Weights of a small transformer language model.
Architecture: LayerNorm before each block, learned positions, biases, tied embeddings.
Each number is 128 + 24 x the weight over its row's rms, rounded and kept within 0 to 255. Layers, rows and columns count from 0. Numbers have three digits each. The size before them is the row's rms in percent of the matrix's.

# layer 7 attention value, 192x192, rms 0.0826, rows 172-191, columns 0-95
099:157118134150088152126129095131095100113134086130134101134134123132132130139117127132114126128093136103114113119119141090115135166114108130122158135125094166115128112146091132139125116142126163142095163144096129118161111143140102161122108149102111155111110058096117139148152133149114170108
102:164141135102110106173103153122123140117121126128097126098091122148150116112162113125129084118123148192132110144128133167120140081181160141112099127125142112155094129137118098120143098100092101106159115134136126114102150150104148160131157096159127125124120124151134115176151108130118097116
103:141107165116108100175087166136164097103112125133146157082084097140157083130117097148134152089121107119113078126095115140142153145104108141155170115105113152161162115109113158082101107148116162158104152135136149092127160191136131132152175147144136108137093126139137135165137136102104123123
095:094122073115144126106116105133110188125071146110109150097177135138129164107130133142114132112125124091122071095115138162155145147158105163092131138081094127122172098104159115142143137103176156154105115138148110136128137132124138090151147116149192151140134118156141120112129130149150077150
098:149164123107157129101118105105092134117171089118149137148111136124090127117162140129151179112141127107146141137168133125125145195162137086135113144126096153110124100150097095140146154124112133141119125120117114078137133113171162182086162134098127104143098143135091160167149144162122130130
098:122115088132091116120122153104118114135099118138145144167109128088103144135109152192099161138130116143137158125103090138118122182104139108115137153109144122137151106146108144118139100129164144137128128137171110108110106085117143148136064125148029177092128111126102132128167114116097167120
098:137110139075130153139130142084098133149071082117108155148108136116111117107128140141123114180118137124156155141119118098107124164110099108147058101115107100119158123139165109139143161133141082131121142168127126138187126139116151126073107138147115135102102148099138155117093139157124137123
098:153113097131107153109102113146102115122150156141147142134143093141118118116128184125136147116160168133148125125109154108141134123146163126156132125119117115099178095150133106135112137170147130119061139146166137106128118114167089146117141135143146129117127083091101099126127094116122118099
094:152127109130157142118114123133121136140156157140133165108104078125104119156174115129150150104117095114160111127141147096134145133104104139115124153132115089148113118127114156109084138138112108152092121123149105127150148082090089118111134111096129100111155163138110162126083202151104150138
099:123135143149143159122115144167103127111139132095134128142130169132125091113103163141129128158133133104159131093121163138130138088124135110118157142132154093114139099142142149127112131153117136126171107094071078141088100126112127149143175152117199137129142144120140119110155141146158107093
088:121145128149125128102142150150105121118095119149141109126116187097136137135127193114143114145078137143136188141121149141133109098149145126090138126130114117131152163098092133154105096053139119197150132168110157096139084141101132095114082124162168110143129130136121109117102158097103143139
101:131142138131121132131076116126114142119131151126109144143127144114140076129102093126104161150121177152141150141146125110125093108099094117111159163089138108116169097164093099137146137144148130130157193142133129132156117133139136173147102175121115086120123161141147088156112110114111102078
098:144118100089105103129118163185085110136173096118135102151164099130109117155116140121101151157164106154094107140116192128111139092118111135151139128137124118142122134068111124170139104102115101141142151114080126141125136148159086123150170118111133123148125140113135166093155152116113146110
092:110107104150163138113131156119182092123087081116144122098179114109113106100073151153153140146162115155146123154130128114135135110111124090095122155143124102153132122110109141108070103131170124091111117130116123150132136140075091102142107116127101107125125117170128119119081094112145129136
100:140165127109124128132124130130114127127113164111115101131153157120157115115148152131150111126113133104132177154146132145119099123179096124119104134121136149091154118078151146117108106159110109114155128141089177136099114139121135145145151146098120114163139118148148168118121126091136200074
103:175162126187130098149112101116130115140110139132098102157125109118104102116159069123115104149117127092161152116133117140116162096093111127097149136131132106145130109111149095123152110128144147151121151145135153194150121168138121122091137170120130118101115162114153143133116070125122102165
101:107122148119148098146147155144131122131135148118132136101097079109102137106112100099149123171119165144105153112086177154128176134191100135155086162127136133137108117143131128126064129142158093148116134139131118160124114153128117117155124136102147149149121112124168107166056146161120136107
087:127170122138108133141127133119140194136117119134145134147158117113131107136115138086154110150142151144102088098097120154122122132164162150131121135146139140134121137112113132109132117136090140083143143132139126133126150132125117130120084123145105128092148102077104149130080148138113144117
102:143086163139121107147129144139169119128128110122112147119140091124132121152148147101101161138114090100142143128155147141112099152135083123128150112084123169183117101129126121156132143123137111099126081088105155134181145135151131159115111073118106121114114136136121088097104156165151138117
099:153102119153114119089136151175128144108095090139088108126141111111088111141142124112119135129102135089124162130128156147141154144142141095146126134121128160108090161092129112129108145115156143119087117138108164158166144098175166097101133100122073145147135124111130177124117157147146160097
# layer 7 attention output (transposed), 192x192, rms 0.107, rows 172-191, columns 0-95
095:137147124126138118150120170150161126177144115086143131092138152126124125126100102138147153133110109134131122141154126151110171090105139133144110092123167071106112162140140103145148121072139092120125139161137120156135148126117178068152115105079114144138158138158079107120102143084150145146
100:079084133145133175095147102173130130116107131122106144148129116085132129137113104117134162134101166095119140119116134088140132151144110128123109118107096130103137115076154188157123178163132157117125121152133116112141125125151135137159098167142132127130108155133094125095094163095129146168
100:107140151125097150094168107135102111147119149138134079171145159098121193105145145142128138154136102141130160145146142116128120098156131103098116120137119120110103131118145140137151190111138148109144098129128106140144153096106108082095090119118133154142142160101101125115098068148134111089
095:119116152169119104129142136158126104102125138125111084139092121123139137128135152146148131111130131152122139145127133160151120114076168128157156075121130086136126113138120148111136127143078121152125097108095130055145164099119142138128110116117062114130108112171153174119143166105095152101
104:117111187143145109152136157140196140144102138130116128104079156144142080131101119138140113134109085126153150116101123077167137099143157162079154100124155103106138118113126166130124064149157106157104096149159135154094112114117125117147104148133135151123148145116126116111139145108101122108
105:118153150078093151115117118142113148131118093123143152061111131134149094105139116106148135125097127124141121131138187109076120075163147153095093123129119125114094132105125100114112158115127146166087125108107141134111126155155113167112169126094111156116131101108160124124145183146165149153
098:153130120175118150119070129156121097115147149115113118074108117183113097130108116107111108097149112119108120133110134127143168095165132147142131158140144126117082150122111129132099129126111139128154113111147131130083120086114094158131108125076147147201167129150109076120147105097146106143
096:159147137137149147132168137125151140136110134111142148123124126120156178117153106126132100116125105116133153138116118169112112109111129122097120057134131170168134168125107160142128120115098132122169159158092087110124137125109102107168093177147123113134140150140137130143107153127135155175
101:108174151110111121125127094103129137118138119122100162136165136119132134140114121122083113161118112124091135137123121133101139103110143131132153101108123149140132113153100121077141105130110144185177120144164134146101127163158137114123131073157132142166116113096142110152117110149097162120
101:159116094111102158120141119108105109143131169132114104123111120113166147115133108138126096137155127153089107150127071144155108154176158160138098151110117132113072154141134113177174141110168141130090128138131197090139155123146118112143055114117123141128141120147114145134131124129106142141
086:123110123134146094138111096151143094150158143095140126158164091079138134153106092136105143074166116162143066117133139113126114138122097143141105118139129157119121109191154099144122106166129112102135141136173144163094117145120139154173170122132091137115115096112101167161126102112151139111
108:187139157100131121108144125146134141150115155121125140115123126132137149163161111150123117146143099122111104112113156120060136123160155154143117165164151108094100175149151146114086122117097155108128084126128132098080202088138111097103143111133122155120118117138125146135159147158131146154
097:119154174144151162165129082097215155127074123111128143152128098164140144118122103140166096140138182113127127096149104106168172173172129104101128176136137114118106156143151143123131079134156122106128110148156134105108122144125144131171127159121092121123083122118113118165136086096126161119
084:122134131101081091126143127149116131127166104131157128169085157122147117152167122115100152115126125145134134141152114164174154115119111157118112117153133165098120095125161112139168147116105163165152139112139133123135095121165151125138123155156152130161112134123155146131161142070137123126
105:129091137154137098111142128139191146130126130097147118151134154113101131111131119123125143120108089147114116161155130066189191145124129115137105129096136162136144124119123114145130151133123144152111118103143094130112148092091102110089112120105136122091152108131109114124136122154130070167
106:111105123088179220107119157127164116126115098100141120152088138140142118126107138127120119102157108100109074133108131118203127152163128114127132131129132133116165137141082128123118136119117109146122117109157118130137118074114091109112143125066109170137115086100082122133138154142152116120
094:146151109136117200166131112122152137117151126142115089135167148143130126105091094126083089124106140123127114159144132135210119120121139109129124116133135167142119125105140126095142137099140135128138147141128158119113171078180112125139162113112136067147139114113044147099150124124151100142
084:150129107145113151137142090123125120139113149138103159124113156172127129134105125177124126118135133114171137148184103125136117147121146099086124101083137133151172140145107104120157141155151098136132134122108134126159084123136137110130135131126143127151127130134140086136161138110152131161
098:137148105113149110108157126162121152165110133112131114153124130141090124115090147095112109141102138107107130152112118103078142110121126094094127132169150085069102122112165101148158117100135149167072123162162123103121073142144129147121114137141104177159118123127153110135175130151103131113
095:120135107132182145140147154125130089184150149102100152113129099115126129111119108141168144127115113184113127141125125119118107128121124122087175162113154110117101092156153090142133138105117102137127134112140130107126128150084103170158142164097123122138132117126144103116138096059146161130
# layer 7 MLP up, 384x192, rms 0.106, rows 0-52, columns 0-95
092:131134115087151145141127142117108154090131134121127166108086124123109141120164175194107145113055131147126107141162127134123137160095130131102142154105171132119109130107132159147125132168107163117137096075133133164124130129161137117157092109122131157090080153111114147074060125140138139184
106:126086143088114125111121137122133162160113139148102208184073156086120111075158120144128106116096168095152117108098145113123114136093196126153119183123118101122109143087164137153171114119125170127096111157159146096130181112151117193123132133130123131144126119106121138119148152124125169128
107:154127115113110147142054119130112146151133090186105142115113154064123109146126147110117171083110127107110144147140128110124143126128110126129117122140148157114156124111083147111122103104143169158088107132109173129085134137117111092146128136117136181116122168131125118138151084144164163099
106:156104108162188120132128157090146147137122141148131120110115153095160110125135171155160123083125094125153165117134142151093125100122107081080150140158071108137160180140124149119116141145092148125153164100106144159115122086158141147129122143115153104157167135081095136087152155152116163115
103:156123149123158139159144121134122119113181088129113149137112143136100119121116143164141119128135139124129144135113121083115150101096130099122152118160140124132172136154163134122090139145145111102136109102081137140111105163110145126089129145120138087136130126108149125101115108112160147091
101:105118156168159170073176096092149107095145100112141142171151141098085121158084152151140105119105125097110117100160108129118125124131160103135093133143159120147091132162165109104140142111118131152144124116142164140154149117103122132139131135116136127122179162079143168118112143145140145118
105:132103106113121112159151143104109123117108113135127136088118132120143147148100170152131085091078108104128127112116129099157112111110176146126126166139093087179092116179093101162166126133139131161151163089109120124156142123141140150120105156107071135133101183104137118160150160161110122129
094:145101109145144132118095106111128156112109135090148118139084125149112089121128092101148080114179163109150101130118118132088114114093076151128169150113140139134097146106138168124110158165110125145130056149126099162175144074114124127148121135143138129148116119149146104077067114118155127176
107:147125088115142164107182129127120107120109102138133113103130097121144089119122149133117126094181095080100157096154109163158198187085151111139080129118145096125116119132119122147150119099125158124134114121176145113144124106115154098116125139121157117105163168116117114112090136127137133094
110:125125142120140141157139145118153142157134108156155142125145093128116160116137160123119107099118120166107147128094109139137178128151118070102100175091098109113130164160133113175124114114127139126142128094146141116129134120120121136122146094152167133160115096135069103132052143150106122115
102:132094147122126165108136137101091122094149133092144144134162110135149135194152156121108132148147141108159175120131140110131116118188100147142113128119101133149103116148113155102120163102127084167112160082118114093102094121171114134108081108089158109090124159132092093167140132120092147104
110:139129124091118120148130131106131143094115135157105133053066119126125155122159111107129097110140129123162163109126133151157100135090123114106158133173153137139158142162117113154086163161131137155126122119144094165138129136133125143099124110090134096147154096152119130095128085050108152135
100:140126136132147134084138135133160101109135093120089148123117116132094145148107139115135186088146124110159141149121139126140146128110140136101132089106117137117108142110125118112097161105150141203104126143157129105110141066139142097103136136124130142124139140115169091079144103094181155097
103:119082154142093129129087144121153171156114099116137114086124090161175134133139117146174101143168151118164085098110104098094152151091135091122164121135106115079130139163145113119142141096141080139113142112127147122149112123133129107117116105148108087057131158126119119152086083168150131143
105:155149115121140110132150155169146132111124151103137114144128149126108136135145129141124117109156105141151146102136109110149130112115112141109141176105141111132126167099131171126185128144122126110153097148162177083170136148124148155147080115114160111130146121128134155190135116114154137136
103:159144147141156129145119128146097132126146147170098131144107112142158170160111152123161128113118120155138123127146148156148156100152158148149127136109092118167137111119136171123124115096120117132138100095122115152127121136093075134099153167161153156111149108097141133145120156128138117116
096:169107146085089125135135145135145124148056090123164119120125103141157123114141135141087142167118140141142114140156160144108124127156081175134120148115111156155124126140146103149091158166147123096131137150122118163099114108166160140133102120145125111162178140127121113153100131120134124160
093:166128127139118136137105133131091145132096107160170103134134118152117109155148111130135156195124123115104100141116106145093130145133180132095129107121107112145101118171133133121129115153122147104144097139150109141139144164124088110121146064131146117153118144136136093078133102138135116157
097:125103136142082149114116153106142155143122077191140138130140120119126146113147117131109106116126126113134122095108120117136167123129170176120121108094143119139143141099139145116140136123081126143104145151146128121151133119105149120140101109124156197164147157127190097098152174147122144143
101:122104176103150124087106118123153103126092126137157122129131152131148081141145146200131105137131148123137105128149158122146103147111120129147135118108118108102120124130116129088112193166100129129093091073082116108167124130117173132119127101118112135104131114103119141106152115134160169137
105:144139134137103139165114170158095156134147107104118163130151070173130126092133123106126160116106082153125111097117121066129134118119155099107104113150078153158131166099115114117149132105126144141111098145148117092135146135123095145147103135139149133124146179144165145129096084146153151159
105:116146150123115116160162137172140139127123148126107188146153096110135086132132132125090145119148184127132103130098113130125136070161122151111124140132091113114164169112129088170126144126152154111112076146168099091153143080110136110101133126140127130121124102168140143123113148101139175127
098:124162135096140105114108158139123119163141090136081134088136111150120174120150108103137133135106099124130127119138098096134119146137159128120134122130157089159100125150135170116122095151124109136173169093102147140097134184115134142107127169124126138141145136126200106129132134133116105123
104:118135116133135130125085152150103184145139111159137092127096130077123123120175075144129082133098131127113154203101160089113138129111135185116146136101138120142100133118149126134137090143141112132140108133091143136124124182119103157140097129157133113135122114148124113138125065103066176133
096:123148126110110115125131137146088147137157171140152123141111168084133131116151117131119119096083155137084132091080105118138108140108146131119138127124122124123123140134113164138113130095128131155134132133107081136113138143163125102152104147148105112166123163167182160111135097097149142129
103:129134103093169147111121120117116138129163101152073116121155055137128165104087129093122082111126088119097110104173150134126165176150118141093158162139121166128124162165140124122103137183131130131162112130159118097147140124139129157156157101110113103056133143102110126129168121124131114114
099:137163095106162161160128094145091150155130139149131125151123139119161118101125112129126114098113150123166130112153132088070077137117132171124122170124170081107083133127149124156150132154141173140133165126144159142165153142145105102121127124128093125126110114121113137127153098124140115105
110:119118126150100129124109161169121199132118126104130121120148130114158166150127111128109148118121108126123084155120094155135146111123133096104083130080118138124127137116149139130121112163082101106134092118128119102124122147139156132070151112089104148146146159126141155164132116131111146131
102:145140145093138143101145138139141142106104105122138122164125128144128128126137127102139134134144164153133093111185135116141108118131113158098139115118155138115149149106105131155164120101130161141101068109107112112188157165142142145144140146112123153138107114142094123130094158140136145117
091:136133151107162119103135142173125118141154108133103114094123187112108154100122116109117161166087105201106127156121140112145100093117152134121063117109150129146099131118134126118134125139145102119133117094127125102095083146153100119123136123146125162138105099150133086119147123105125224128
097:121111093079124133121131137167146150167177172082098110120098160108092145149114138120131073054127112169104127129160143113141165138105121099090144143127111135152093162130103144149132094100166101120119133103154164132125138143126128120150158117072098103114152128115133152130133142169102136118
101:146127134134105163155161132158149121098096117111195165130159147125137158148172143129127078149132127111161135112122146143158144139128103131095141143124169129079129125160132179133120152119134168124150129126126182157093224153109126143115112154140144096143140127136113108136121148101153147140
093:109131147099150142103150174147096109125132089178122136122138122147101171111114172146131122088156145161153108075167159148142093131129136146138138118120138120103124085122100104155124103128124135105113162151133128119139143190133138086114123147130151102146130143107122118136121166128171136098
103:155171148109109152122116125104109154122151130155079143119145113120137187087139122132117136095137133121094140118157125129136120153175156138110135128119192113126112181099153155156135080164097115106137092113121141152097149131116138114141074124122152105174161166132134122146103107113135151150
094:116157127121125119079109113148129100136157088105117130124053147127125134150137140130127109105103109115155101120074102140136156112144133155086142125133131131147067089141112135113160171135156130111126122138125118138174140166129125189142100133109129118102102104113117160111154100122103151109
098:110139097105116164075107138133126158140165137136087158147141126143169100157140167132102122133090101132066121129164113082158167104105124146073096143166143114122137126134113138129167125093139146184072105128065110076118120156108115125123123114076156138160119154127148109116119150107121108128
101:120110164121155121145128159150174122168097127089115139146178144168114126128072099129128129155138140143099111127119136154114164175133132149113081115106150109135133138123112105127120126118122115143159114133122101154131154221162142146120127123084131127084111108147096168127143125127147156129
101:130142143124114105158151112154108109139150126149127081152160169127112135132103134145119077163113120184094091114094161151115084148139161118174083169164114153129129132156154131167118131136125088158148116089097153121104140151141116146142102124154104146150118106155133082099124123107115129146
101:172149088094140124136123163206122111124102122116123129126118135139127134149139169164145101120157168112147118113138099096143135136173116119123140129107145122089118138120118130128109137113160121128128102130126155122101120115137084137153193118123110135104093153150110135129125111109123147128
097:148115101134075124123110079138114100163144102125133141119144075128104137165098126101107128138112132127182128098154183099155126139106097151098137137146166141113156117146095086172112131094115149126154107121158097082136099143142080105167157149110111136119128141171140104136088095108129122140
092:129093134144140146151138155127149109172146071146118135133107112103119112130145111113057113135099126138102151144121142122130122119128160101110155089137138119135124135145084134137096179128124128150125120107164112120082125128122160119127101128120155133076103070142145125122138128115128102143
100:148116191127123149134167131143082096080137139102123118109160113137134151113136134102074143146164137109149128113113123124139146137171116138183136141160116137133135152155121142112122095135135148171102142118112114106135130139093096119100141119090149151095139117136152136127108073108083130109
093:102133093159127126151098116138142140145139082118146149109120138146169134116095163156114138099115118127167150126138138125148135138179150098146111119110151119132115147101098132134128173121169117154129134124103121122098126132136114188109148160110141137080089152135110139150113087131168133105
100:077143142098120187123121153146166176147107113137157126145102154093157157133088141119158136160159110132137110119112143092140122108146140115143095125116104156120117167112132113133110140096136146105119109133171144142165127119118092107098139136140134122069109084131100114111113183097117103117
102:142118150115093134171135134119135118104159119168103122126132109118141097128093156111109128127126128167160183141116098129108089136127135137156091155146108105103127144122178100120103121130099091127125122085132104146122131153104132114151111103122118161116169129131109107135066126124122120142
103:156147158061102197171109145138118135111130045108129109139130138119113085121101160146134092118135140128134136105148115107143142106125106127122169144071119116146124168081124118088120103160121120144132130107139114122110162098197130132110122149134122132116149128198150138127126145109165137148
104:121127093119089099118142149111181135120109129124157186153101072131164151077109140096126160122077151091142145152092090136079135116165083122132094137077114112122125158103137096119125105133114113129159159180143102112131130121177100124144157132120124146128135120140116119143107096111131161140
094:079131165110123127154091112127107149137093080104098111134125162110091151094139109112147154140109092105189158122138158124138112155130123092141114159111105162137117140157153154137131126119093084138146105139113111162119119137135116133116099178162107098086111113140106131152109104131073077117
099:174154122131161156153119157145122116098145126140114118103163133158112185098127154168124161107126113151104096098156079128139144125161142114109095153133108157113125140134149142169138126134061093123133104138134112128078166110148175170129107096090097106123142072116161101129129153099157131158
099:134128145106139122118098140106103124106166116147149092130101111133105117105109124143088131170142115167130110120124136094126104074100092181118087117109143145159103217086126128132083142130102105114156135131105154120118121140176151107145104119092146156127117116152104087150133127118163153124
103:141138103109115110135148116116123091104127159138208184115111194129182124129089121165124093092144183147152136138113150132095151123155170110131119162102109144123115118136117115127128174108130094110150093145128091138139142136122095174108108165149130199150121126099128146157129151086110125148
102:140114141116122126176119130117141118107085127111109137133125155138147160114154067154136138100108125120132153163132099125149099139116145131134150151167113085150146191150073130131117167093154085133123115149135106165131116167181137127121100150132112106104138157146127113113137115079144158110
092:140042142111167113118065139155114111174108117156096116129134129159135139116102102145160159138137133106122139122131148137129097145144129068123179130106121143114154129138156159108123101150066100190144092158130109116137147177146098127111147088130124136112148147093135095131129106100146119153
# layer 7 MLP down (transposed), 384x192, rms 0.16, rows 0-51, columns 0-95
092:107131137106120093070137103116098078084121117163155115107123107113133159130100132134194107135162098126105159112096146134187157130106127113173111156135115131145099100115101118111098176123149102117120150146117119129130149130104127115142159129141152149183160135170118125126169124125141131130
095:124136112144141136097154076125103152093142134065156134147137080126148102159136158139094134098142099137160124167152120112123145102116111124138153092131207125122116117101148116148117138151114120165189126124150128122168129126136126092105098089124101110190137131146121138141134109158139111129
107:134123109132120139154120161117115094139121102148155085110146103156132126120088142128093132122114139117138147174141132125139134132144089089093129161141176121143139169130132096113141130135090162111170128139113120137114145162111131130100113127148130119167083104143123138130135198107120132123
108:189111127147125112116127108165134142154153133103120104112108124150105155121124114105141099135072135103066123157129114144122149119140123130112135150139134142125124108093160128131146138120116117183139124121109104167155091149136102115147140085139117158126105082141080145104103097117114153108
088:139145119150098117153125160152123088083165143108133123115107149120093073124146192105085139134104118083178098164120097140150138127126120171144119059125109108155115098089167115098145141104117123157107165163132104127097144146132100132159123144140130131154155165137120129140148128156101128112
103:147153110103144120175177125150075136140162129187084086123129153111120127153096129140112154139124125149138110090087093138132131141125129137152145152136162109120183102082116132102115145129159168055115134135099162115113112115123118160127089098076107140150138096146116149093125154126137146132
106:127154106133152129157129106115130120106137160137090157140120144155092113164164094114121125104148109158119120075142123131096183154151115136120168156136135150171115119160128091121161128159139134119111125135115136150133103190154115114134185151138097102154124151134105122120124116095135111126
096:080113148132118138138167185133151146083154095123139105115126086113093092112154087125091100142152134169153148104128152153094111127143138171137127120161145112112161134176141146125131146115142118140132104142086118141130170091167142103175145113166144122182109116120119118095136103139124160208
108:101157151141121081107108140143139167110085077137160132141132117142152091136126136122123113127060118108142173130176126137119120129171117147148088113149163150104121152161141152127133132169158124136180129089134094132087133085146172114132091155121143130130132159116101120131119103123083103119
106:144108089172149103096144159119101102124066120089137130097153118118131146100072132132121152111140171104159116174158173112121147150132099131130162113173186148112100135133100154084122154131166159104134107138109145142126137166115135137099130141119151116144119132133151099110104129112083092132
095:152091173146130144088123133140122118103128171157119139120104135083132105106119142145106119118140122156152134125138146113105178150109149130143154191139134150135142112096133147143112124121139140107167091143136125142164141085119123130126111132123106131137150122136180119124165115131131182102
117:147122114156098130107133130126109145114150174142088176134178144126153163091160093142121141150110112072137122140145108166141109113164079138125136112129121170138100118140122154091142117119160150124111166142139108125154111147136109169123081118131095155107111151124141148130165149085143132121
094:146160083139156131124093102156141162125107101121160113136164096086175129093151095103094085173143101145139124111133150076100162151132083119110161161167121143145165134185111112094152096079132111108168098156139094121128156138139139157140117116121110081099139143088121143137138152118116099167
102:120150141113131157104097141143110102104113102154152155141140160153121155149094159102129133106100090128107137107105136150088119152128124127112145173152096107156101115098166146115123140128192128079129151136068118110095089096110126136096142128172129160136187102136154153090161119165134137124
092:114165146136125107107139138099098142147105118140106145108134138132153136134105113172165099098154120112072153128121092165110114113129099102139106096143125134190092136140102146129096118063145139105186160093127185151143113138076131098128102127150124168108135127153110093106141098089137118157
104:105156136135137124135157126132127138125109105126148139115114088119104127130172098164142136165136099141118138080086124085138194120115140113106117100111122102195184133082088093110149152131132138150159120134125124134120104090136100180150128093183174099128149110152150149130163125111103114139
094:125123082114162122155134103148129088135097144148077127085110154174149143114150125129130127155119109130145119101147115147152125079094132088129163164128151093119128103114125094089134136182150160114153115137125100117128136121124112125131163107132135092190123167125151163145134178147112078106
091:096118117168123135117108097099112145078082113106118158146123157140151137142152145142146118118120116168117080092172120096102124101154114094146157125137109117108151104102130108115107161141142099126139116090137137107142127141148102137138139108141109121105146149151089167119148104125150161147
104:156152108113131140145102136134155099077112120113133124124116139128133150128128157092122136130143107127127126091150107125122139173123103106125154118171114042087111142145132101123120128134089153124145133150119178149117077102175139110135155072144121139182119160151121117138134140149136103126
116:158151149109149118095129117162132137172122119109132128164178133125124110161126142156124138157128131170114119174107160144197121110143140088146131149105112110116148124103128125106094139149162112096105112144103100104070121169097116135098114142109124123124169105136143138138136135140117149160
109:130110130144170115109129163104139120119171139109082131164107168110104092139154093098093091103171152157138096119116125099129104101172113117094076170178139128123115139146155152136133119147092135125176138145132148127166132124104123097138107130141188105114121128149135102122155171156101127167
102:126132121149179067139151120130101159139141109122127165139144097125122146145111116105101076141131098112162157131164172167140103172102076162132152105140119120082105143098102110139131121118137152146165087137098113099125089122136107162118107102118098139092131130149145126112116147146106180131
095:118164175175116100088119119148166121107146129154140113127157135145125162106113115142094155141169105148120107119120164144073129140147143163132101082130149154136122149131143103130200145090138131112092155112109141114157137121099088124125102123112171160098101135126131112137124128157147082154
086:140142095095116102140101104121096087151136085149120137105125142100116136106092163109106159132095129140130105134170128160103107086122122155132157137175165129157129117112116144149124119154107128096135103127123179090122147126128114121131156124127102152106134102120103110143160104140109116104
097:124130131141134130133110115095169089103134122076104123113125129121118155076075143162141137158161151151141109152135107121100130054141110161063087081079148161112141093174162151091142119167128107126116104105129103155140156130144122182155164177112145126120114139108109070100123136120113127158
102:112131112123153146116151130106127109117124100145114100162121122133160087135099143164097087111129195117091105113171102125126085135122097138174117066136166126128104170157110114123084163121116115136190100112129156110078134150132151113129143114123142120127085100131085080128157092134117106107
102:111135131123078166126119137138148118117117124110128116116086125124150137125144125127097117136141090144096154128116078110168121150162176105161126138119120118147137148116131122107134134104102125078137104106131099165119123132101098112158120084153129123103164142135149096143113119128079159083
111:159161093115162124130133119125134123134121148131089106160128159191130139099140134126120154112123151106140130054163132101161150133125120112097140145118126117134114097097127112094171166160137122145117122075128140147096105140134159140135123135094157081089187170106066126120122134098104109090
109:137142098126097106137102127140132138138157123108149074099106117132118121112111133110132134158150132119135132118118112102142145126181103136166104087125096107077161115140125114099094125103160146104127172118125089150108077180122188103131107108133120137125123132102120138100112141116129133131
086:090113156116106118121130160122147090130095143162153142145141098120141089112131158140118079104149104095132110139162094081114141138116145117096158088127118153126092146150111104140110143114124127075126099140152062129114147116095139122162089142101094163158136126125166150168130133107144121130
100:162158143160143121137140139125121133134129132160157173103128133140098130137096107111122181120127124128170118094126090128191151097137149149134124115107105089080150085121119151109111130116104147122138111138136117152083106182140127095109122146178147179194167144128123138117113133139128117134
104:136143101078137128166128141132141115094126127165150123123156128138125088167151115141102104108161117106126102129122137111176097115123139132128148066140143134144099138143139099122138141117114117055140145175133144172130109154068127129104124143162155116112129110129137159162111137139142169111
099:138159120162121121090165103090093110128174115120130160199133167120127121149144125149098166141136149126112147117141108131121094128081158100162154107119144115149164117104116144111141119139120184157109185154135117146122110094101141176107159119173113137116120102120123104111141139157128130140
110:128064153121159110148120133095165121113123162137143183154170132126085129115111120105174138161128163134129105117130115110142090130124100113122151115127097172119126092132096165090106169167164151099127135175120132125166078153111167179110145134164111122088113109148100134136137139095110143072
095:124124109142137109169119116169091103160117121119098152119150097120180170114138107112151159100071140134107176093091150103119125096135102074105136129144117156125099116088137117172118111161183120098141097095131132115154068112121123131141166092130164119138081110143088138128142116153159072143
101:140111125113145149156101126130132123106151151133095126125130142131084113123125108088130100139095142142131096139145072116149118140110136102128135056145130144174149140105158167129079159165129140137112107129124105139189126132127092062101134124102091101155115141108122098092143143124101099165
101:135156146135139172151141136152124163097108119106120119152169140115144126134141071121116126110110117136111142096140077133146150101130159121136120111127120101136099124161109141126154164127134146151128113109126136139172130108103118128135112090147107101149128161142091057171147121124110094154
106:105107111148099129164144165119136130099176126156142133120109121119154127162150096119145141121122127156119107106087117134119109154166110105156143121125146137130144062099136107128150104133164066119107169147137108126162095098098115133087099116072112127114155101126115111128140097149124156120
090:122129130120132093153162134107124132125126113158138116179108140135152126147137088112107144135123140091125133088178097168153106105106104120135113000116137128157121142171125154147124138124120146125127130141120115137116098133103110135128096123143108132131151099141135123111133120092120118119
092:103129098117132146103138128096143158122145148126141131183119184139115137114119140133140062134149135114144156108097094102080180120128091151152126166105138120132090142139148101164115122114125150154140124140104143148156151143122161144136089118155126141158094092134161104086146125153125186140
104:171107151151105084170150139110171151161124124127126132112130151124136144138132140131107138125093110178102139109151109168144100161135118119135103081125101137120136120167105109138122094143173154101104140141122180159116106167123132119125144106144101078173105147128150083119081156124147149123
094:118145117105141099146148133131088113123116122155134127169089149151148118128115183102156101161088126101113090156132147126077154121132144168160126128135114152086142153142130094108115139120110098096156134126121183118093123110147142130069180119142150122108120125159071143117112141123110096152
099:119149117105129138140167117145174075122136127133160098104108175096134127149169157126126155180149133100130122127091120138162102136136162140154157144167055145131128100131157132120185089135154137102107119158113116129108134124132116119135138134143095149149106141130112109099122135127130135126
099:128133122109116091164105167078107100139137144119136111116125106133091102115115131158119178131135123139151094144138093181095171137117142131090102121098157182110118117133111122141112141092153120109134126128136132142163136112102143112147140117123111125134097144135131136136108137081173137144
105:156140123097122097077159091107127135128147135144147099095138135109159124142128148130123154157148120137110147089123058105133113127141157167133153165128119107094172069125128104132123115123114152128117134155126104130126142092148141120122145146135138176117113126110113102098130121149115117126
099:138079089123143127093116151140123110149132160126129123111138109133105140100125114154161150130127132128158130152095129114113118102138113160148161188109153170110134134135127135102105154108145134118106170167139135080126131155122081116129136123127143118187134129121144110107157114132090163093
100:132085083153117122093099131129135144158140125159108112166118144128153128116117111103152103140090123122096116099118138117089106098148131096112154159139145128113137163092114109146132202178130111103132154136130094130157130130100132134088140160142129139168151125119118132131140153122130138169
093:098149096138120108127159147122105108141121151081101096158146118126110100141129174101110122135140093085135133143127168132172138152123112111158115098116104071143112072127150115122083136175119136090184134121106081164140137138094149105122168134127086132130116113099131141170183166125151100131
100:125136092087148134130113149180112117091136096154118154135099143138128085177154095108107112143074165141127145097125153148167173165110109123145076133152143125138115108180192119104139131135162112116164117138132133122111117104140124145166138137100099104146145139113100090125099157108136091152
103:112113107118086100125145103092150125119107138112087123156114115129136133117164106110112106109075130098085127135146162131131068147141110124171159105115139149118147052155139172129127105132092155145090127161133121157108102089134147129090109126148123109098126149125123167135139139133123100109
101:118148140162122115102089118133129150130109125142108095167131080084117094140087113103180143161167109129140137121097170155096130161109125128109117108129139113140162163135138140166105122171129148084105152139149113133127101126128160155115152128120143118115109149129119147157117101101140135127
106:134131129163104137152106140157109119094131085129138159155120117103140155126157106115077171159104097116119151147129113135109118111107112159144112136146133112168129130102139086147118133158087151175119084130165101136102147148139160070098122147135177125174099122130087113177121155121120140090